Part of a small language model's weights: a variant of Muon for these matrices.
Each number is 200 + 20 x the weight over its row's rms, rounded and kept within 0 to 999. Layers, rows and columns count from 0. The size before them is the row's rms in percent of the matrix's.

# layer 8 MLP up, 384x96, rms 0.154, rows 227-243, columns 0-95
110,192,195,195,210,212,159,177,188,216,218,188,216,193,191,227,193,196,198,194,197,183,239,211,164,209,206,210,181,191,203,182,234,191,208,195,224,190,160,176,180,199,247,202,181,215,214,218,199,227,234,213,187,181,169,201,176,208,213,192,179,197,213,206,196,187,202,179,183,196,243,232,200,166,219,179,213,200,227,167,195,189,224,229,160,196,220,215,193,149,207,224,230,215,207,182,184
082,208,199,198,182,176,193,175,206,193,212,215,188,189,210,227,159,166,171,189,185,198,189,187,235,191,182,183,186,169,214,201,213,172,214,213,177,168,236,204,227,235,239,216,220,183,202,185,196,225,211,189,236,209,212,202,212,239,155,218,191,154,175,216,192,217,173,230,175,228,214,216,201,190,189,178,216,211,191,227,188,210,206,191,193,207,209,209,185,193,187,220,191,205,167,218,225
101,174,190,202,232,188,191,228,182,222,215,226,220,177,197,219,185,216,197,228,231,223,178,207,166,193,221,194,179,195,199,189,195,194,229,207,144,210,185,140,218,218,228,197,177,179,178,175,184,206,183,225,167,208,209,225,202,195,226,194,226,177,181,206,176,206,184,200,208,185,230,195,223,195,210,179,197,199,183,225,198,227,220,192,191,233,221,187,214,195,229,211,184,181,208,220,176
102,176,165,206,176,207,189,211,184,178,225,181,211,214,193,226,195,223,185,177,163,202,239,200,185,200,199,229,194,153,180,173,222,208,179,214,212,228,201,198,151,231,195,237,216,210,223,224,217,196,205,185,188,184,202,203,236,186,170,232,193,202,202,221,213,216,211,189,213,175,182,217,174,236,209,205,207,197,213,236,191,207,232,190,197,181,187,210,178,174,193,176,163,186,209,203,197
063,203,205,194,172,199,195,206,211,226,223,192,183,203,174,164,194,208,215,204,207,199,200,232,188,206,193,205,199,239,186,176,185,175,233,167,201,209,209,214,192,233,258,224,185,187,218,219,217,180,217,202,185,200,191,189,212,245,205,218,166,222,174,215,214,222,156,192,201,189,171,200,194,186,189,178,199,153,179,197,213,189,188,185,252,204,225,212,176,223,195,211,195,167,215,193,204
103,190,182,211,190,207,190,187,172,193,173,173,174,214,184,196,215,197,206,194,210,198,170,203,212,199,226,195,224,186,237,193,201,176,195,174,177,226,203,210,169,213,169,186,192,200,191,207,211,221,221,219,130,162,209,214,210,205,182,218,208,211,212,244,204,176,205,198,210,206,225,214,192,210,163,230,221,204,203,217,203,225,248,220,219,176,198,168,184,208,211,220,177,176,206,165,181
096,214,234,193,202,216,167,203,193,194,201,193,206,181,237,196,159,189,180,213,221,199,188,214,204,183,201,192,214,185,164,202,223,207,228,202,156,191,230,207,186,191,245,198,174,206,240,202,213,211,239,199,209,187,186,200,195,191,234,232,178,214,188,183,182,191,215,198,228,172,214,189,222,187,220,189,239,174,201,192,200,187,198,207,213,190,159,178,172,226,174,237,178,218,187,213,176
090,187,261,165,220,206,206,217,230,179,192,193,177,191,202,216,213,213,212,196,191,189,219,215,203,216,205,201,222,182,211,224,201,257,218,197,207,198,186,206,198,155,185,211,197,187,201,255,183,195,200,207,196,202,182,198,204,189,165,230,209,198,185,198,240,181,183,181,178,199,185,208,189,217,189,207,216,206,228,196,184,238,194,212,214,188,218,174,211,196,210,201,176,170,172,234,151
120,198,206,221,187,188,205,216,150,169,148,181,182,191,193,191,217,201,190,203,204,191,190,209,226,203,201,203,194,175,183,186,213,208,208,194,224,216,190,179,197,179,209,215,181,210,188,225,220,224,191,210,174,211,174,169,189,204,177,231,193,196,167,229,233,166,224,192,197,216,202,198,236,231,195,203,222,241,189,208,193,213,223,255,178,203,199,186,218,220,200,195,221,240,189,161,200
098,210,176,221,192,183,191,217,185,195,187,232,213,182,175,197,195,198,195,205,207,229,196,178,186,194,194,186,173,194,236,189,220,213,186,224,248,219,204,212,170,206,211,166,182,220,201,215,173,193,220,239,202,197,199,200,190,209,204,191,243,167,210,246,187,215,191,202,174,179,210,234,204,204,192,202,181,196,173,194,223,215,195,210,169,196,195,220,232,206,193,222,202,152,265,194,196
109,234,211,164,194,217,203,229,187,198,188,193,207,204,213,208,214,205,231,228,197,212,204,195,178,190,210,194,220,177,178,167,208,177,192,176,235,172,189,173,210,215,178,215,172,228,204,184,203,235,168,191,184,169,189,172,232,232,209,219,218,207,218,203,210,224,215,150,233,224,211,170,192,212,163,203,210,197,181,226,180,197,196,180,187,201,209,176,192,204,220,242,209,200,195,204,233
114,191,207,206,178,167,202,197,204,175,187,227,220,182,197,232,221,211,200,205,218,223,185,170,200,224,184,203,207,206,211,180,192,216,215,225,171,222,202,175,191,190,227,206,234,141,178,228,209,214,213,197,192,169,196,163,202,189,166,232,217,216,190,217,189,202,178,214,216,202,217,185,188,216,176,212,204,201,202,209,195,191,196,215,174,168,223,184,206,219,203,178,166,177,245,255,196
086,175,187,184,214,201,170,176,196,202,210,197,168,208,224,195,204,246,201,205,209,205,212,193,211,179,205,219,182,171,213,229,166,217,180,185,155,192,182,162,214,215,186,205,207,188,198,186,179,196,211,177,186,177,202,202,230,193,206,179,183,222,174,191,227,237,253,170,183,225,214,210,193,230,223,198,186,171,259,214,185,197,204,213,177,198,195,209,168,202,194,190,212,216,190,190,172
092,195,200,196,194,229,184,203,201,181,186,187,192,168,186,189,187,198,181,185,208,234,182,150,191,211,193,170,185,191,218,190,228,187,190,206,225,177,202,190,246,202,204,178,198,188,186,214,174,186,199,205,217,233,202,202,214,190,200,182,222,195,199,271,200,228,208,193,172,227,187,212,214,237,208,177,205,181,175,235,205,199,195,183,207,177,248,212,214,209,181,183,200,188,192,170,246
104,176,220,190,233,191,205,197,186,170,204,218,185,194,185,186,214,210,195,208,218,222,190,208,203,216,194,154,177,227,206,215,202,247,195,197,181,216,196,183,200,216,215,240,193,196,192,195,173,204,176,193,198,232,220,204,226,246,172,162,220,213,162,200,197,205,186,183,159,180,191,214,247,189,193,199,225,187,196,230,225,143,202,197,225,188,211,219,208,181,214,211,197,183,192,193,209
095,184,213,210,234,183,198,197,212,228,218,175,156,217,185,196,221,203,226,203,180,181,224,194,181,191,193,215,213,202,226,175,204,204,196,211,217,234,186,187,225,208,164,219,204,220,181,223,186,189,222,197,205,184,190,170,189,207,193,198,221,179,188,191,174,200,222,159,227,215,159,188,198,162,217,211,212,230,211,207,218,188,199,188,198,191,216,194,208,230,223,178,169,240,138,198,184
109,209,209,211,212,211,237,206,159,254,174,203,155,190,179,205,176,186,179,184,251,197,202,207,194,202,204,196,190,218,193,193,257,200,204,224,196,207,190,174,179,180,212,205,180,219,206,219,226,213,171,204,204,227,195,217,200,228,211,181,174,161,205,230,200,185,196,168,201,186,249,197,190,195,202,176,225,203,206,186,170,194,180,211,171,203,213,224,215,214,193,213,184,204,187,185,202
# layer 8 MLP down (transposed), 384x96, rms 0.138, rows 227-243, columns 0-95
106,197,191,232,221,212,276,209,189,215,204,171,175,173,183,192,242,186,165,197,189,203,199,203,210,214,198,219,216,194,234,180,197,178,206,192,188,176,237,206,216,203,169,208,183,162,193,177,228,213,196,216,172,185,248,186,211,205,228,211,165,215,198,228,182,203,203,172,203,219,220,211,213,202,196,193,196,190,164,210,209,212,225,199,186,201,193,184,196,207,188,200,168,194,166,207,201
102,200,197,179,199,188,221,199,163,205,194,205,184,184,204,191,177,195,189,179,177,247,203,217,231,197,198,212,224,194,189,165,223,211,196,233,175,245,218,209,236,205,191,179,219,202,178,232,214,189,187,193,212,205,189,202,243,169,171,212,196,232,182,174,223,179,198,197,206,176,184,201,193,207,204,165,223,214,172,217,250,186,173,234,203,199,185,217,222,201,190,173,206,168,198,190,221
086,191,196,204,193,205,197,180,172,197,210,226,201,195,246,204,179,196,197,211,186,180,151,167,209,234,139,195,233,210,184,191,216,187,183,208,211,215,212,184,189,221,203,175,180,182,193,176,200,181,189,224,187,212,194,226,201,235,188,202,196,204,200,186,186,200,220,188,196,219,179,202,195,216,208,237,190,226,209,196,247,193,214,230,198,186,188,233,202,242,218,172,216,150,206,183,184
102,221,213,214,204,217,217,223,169,209,192,222,194,192,182,213,169,197,227,200,203,219,206,184,194,183,170,236,180,218,202,201,194,173,171,184,225,183,220,202,202,209,201,214,218,213,217,201,202,190,200,227,157,191,207,204,186,214,200,243,203,197,147,193,207,189,214,197,206,195,197,236,179,208,169,193,220,178,173,241,172,186,170,189,210,232,201,160,192,189,194,190,225,158,216,248,206
079,207,165,206,206,199,163,188,213,196,192,182,214,221,230,189,228,218,222,204,176,181,236,213,228,193,203,234,202,183,213,212,228,227,159,195,246,201,196,216,224,182,164,177,164,224,229,194,188,188,165,196,202,183,225,209,169,211,201,164,221,186,193,197,195,212,212,184,209,187,185,204,215,193,202,216,207,205,189,225,155,178,188,223,189,197,190,218,215,160,192,189,228,218,186,220,189
113,183,194,156,198,197,209,176,187,174,200,170,214,202,164,189,189,187,221,206,216,158,210,195,177,231,211,178,203,234,185,170,231,180,236,176,201,195,238,195,219,241,193,211,207,212,177,200,230,203,177,225,234,219,185,200,242,190,193,224,216,181,215,190,226,187,208,228,208,209,189,172,202,204,203,192,188,216,203,206,189,199,208,222,182,181,202,206,187,229,199,173,226,164,198,166,185
099,198,210,227,217,187,182,196,202,183,214,211,192,205,207,198,194,201,211,172,183,202,157,193,188,212,211,226,205,203,199,196,202,200,223,189,244,207,202,226,222,166,156,199,188,161,189,183,168,176,215,212,168,236,190,179,206,185,241,189,169,209,218,188,216,218,191,168,196,220,208,256,203,164,204,221,189,211,219,202,235,214,188,173,182,203,212,225,215,163,230,185,187,195,211,197,215
097,199,149,213,215,217,232,215,207,220,210,243,193,178,192,197,196,179,187,211,179,224,189,187,192,199,186,194,197,197,188,223,174,162,207,152,215,192,180,213,222,208,196,184,186,255,196,214,211,190,197,234,191,178,209,206,188,197,169,194,201,221,226,196,182,219,187,176,229,207,196,186,165,199,190,239,207,186,151,211,235,182,205,196,214,233,201,203,196,193,241,203,194,197,208,192,230
111,171,189,222,216,197,187,190,190,230,184,190,210,219,164,203,185,187,222,179,175,185,197,182,214,188,152,205,211,219,197,205,209,197,237,201,172,204,225,225,206,211,225,211,233,207,173,158,201,183,218,197,215,211,205,196,153,237,226,218,221,198,212,246,209,195,199,222,227,202,204,207,218,202,210,191,172,175,171,206,157,205,226,207,162,185,182,198,213,200,160,192,209,210,184,199,215
098,205,206,189,190,190,209,214,223,237,182,161,201,234,217,211,196,197,238,217,159,174,228,196,219,180,197,213,218,223,201,228,189,190,201,197,142,210,225,187,183,207,167,225,231,171,212,194,191,190,181,187,190,192,215,221,218,200,192,180,197,231,189,179,179,176,186,176,217,218,224,204,195,185,204,213,209,214,235,196,174,192,177,184,224,205,199,180,179,225,202,190,175,251,177,194,211
112,196,165,204,175,240,201,196,199,200,184,207,200,190,187,170,196,207,214,238,212,196,189,194,217,162,160,225,165,193,183,209,214,181,203,216,208,191,191,200,202,212,226,194,161,195,193,162,197,220,195,233,197,225,192,193,187,196,163,173,200,174,199,250,252,190,240,222,207,215,193,167,188,182,213,180,205,201,198,188,224,205,214,221,192,165,235,200,196,226,212,215,216,210,188,217,206
116,202,194,206,217,212,177,196,227,205,168,195,221,172,211,209,193,244,189,193,163,189,195,184,192,204,185,221,222,196,153,183,223,230,200,195,210,211,196,197,155,222,202,214,203,161,197,219,209,188,193,195,198,200,181,213,192,159,188,224,233,204,208,210,191,193,180,211,201,188,220,248,206,194,202,221,194,199,195,216,219,210,172,182,220,172,192,202,188,188,206,211,149,236,184,236,249
091,202,194,207,150,189,186,208,197,188,224,208,172,221,249,176,179,214,197,187,201,173,187,235,201,225,202,192,204,226,198,216,171,173,193,187,210,207,169,181,228,200,205,209,208,194,196,197,185,216,184,230,218,179,215,236,199,179,208,200,196,222,202,197,178,224,210,172,242,238,213,246,193,180,187,225,168,220,208,189,193,195,200,170,160,212,195,199,178,175,199,164,224,207,217,187,199
097,217,140,171,190,189,184,202,217,241,194,187,214,220,183,213,208,218,207,206,203,177,237,210,207,216,187,204,204,196,205,192,202,192,189,213,163,212,181,184,173,224,205,192,211,197,197,190,189,210,201,145,193,213,199,200,223,200,216,217,175,236,235,160,210,188,181,213,237,190,224,187,189,207,228,215,228,202,219,208,206,208,191,171,220,189,180,168,164,202,210,187,214,184,170,247,196
120,189,182,220,225,206,183,216,221,190,181,187,250,212,198,204,223,191,205,240,199,207,228,195,178,191,173,188,213,175,156,224,243,199,213,194,229,238,210,206,220,190,196,203,184,205,223,221,161,218,187,184,196,185,204,207,208,188,179,207,182,176,176,157,194,210,199,199,194,153,210,188,196,214,205,213,203,206,225,161,234,193,164,231,178,208,202,180,215,183,200,208,203,177,221,213,176
081,192,210,211,194,189,180,243,190,187,180,201,181,201,238,175,203,167,197,184,189,212,192,225,189,211,143,187,231,199,175,216,188,203,183,212,170,226,206,170,176,187,193,196,202,206,203,205,212,223,214,207,193,215,152,214,219,192,152,220,215,173,187,207,189,198,191,210,220,242,186,192,208,202,221,210,191,216,220,237,230,200,255,209,210,202,227,200,187,199,187,175,222,172,200,188,203
117,203,224,191,190,211,229,194,212,191,201,213,177,210,209,194,190,222,200,181,177,151,205,250,206,149,220,192,225,201,229,199,216,226,235,203,199,202,172,248,206,218,173,178,176,205,201,178,199,212,158,196,210,184,195,200,212,183,205,183,194,198,200,183,220,209,172,209,227,250,182,185,181,199,204,200,167,197,208,152,186,199,194,216,194,223,214,181,223,177,197,205,206,236,203,211,206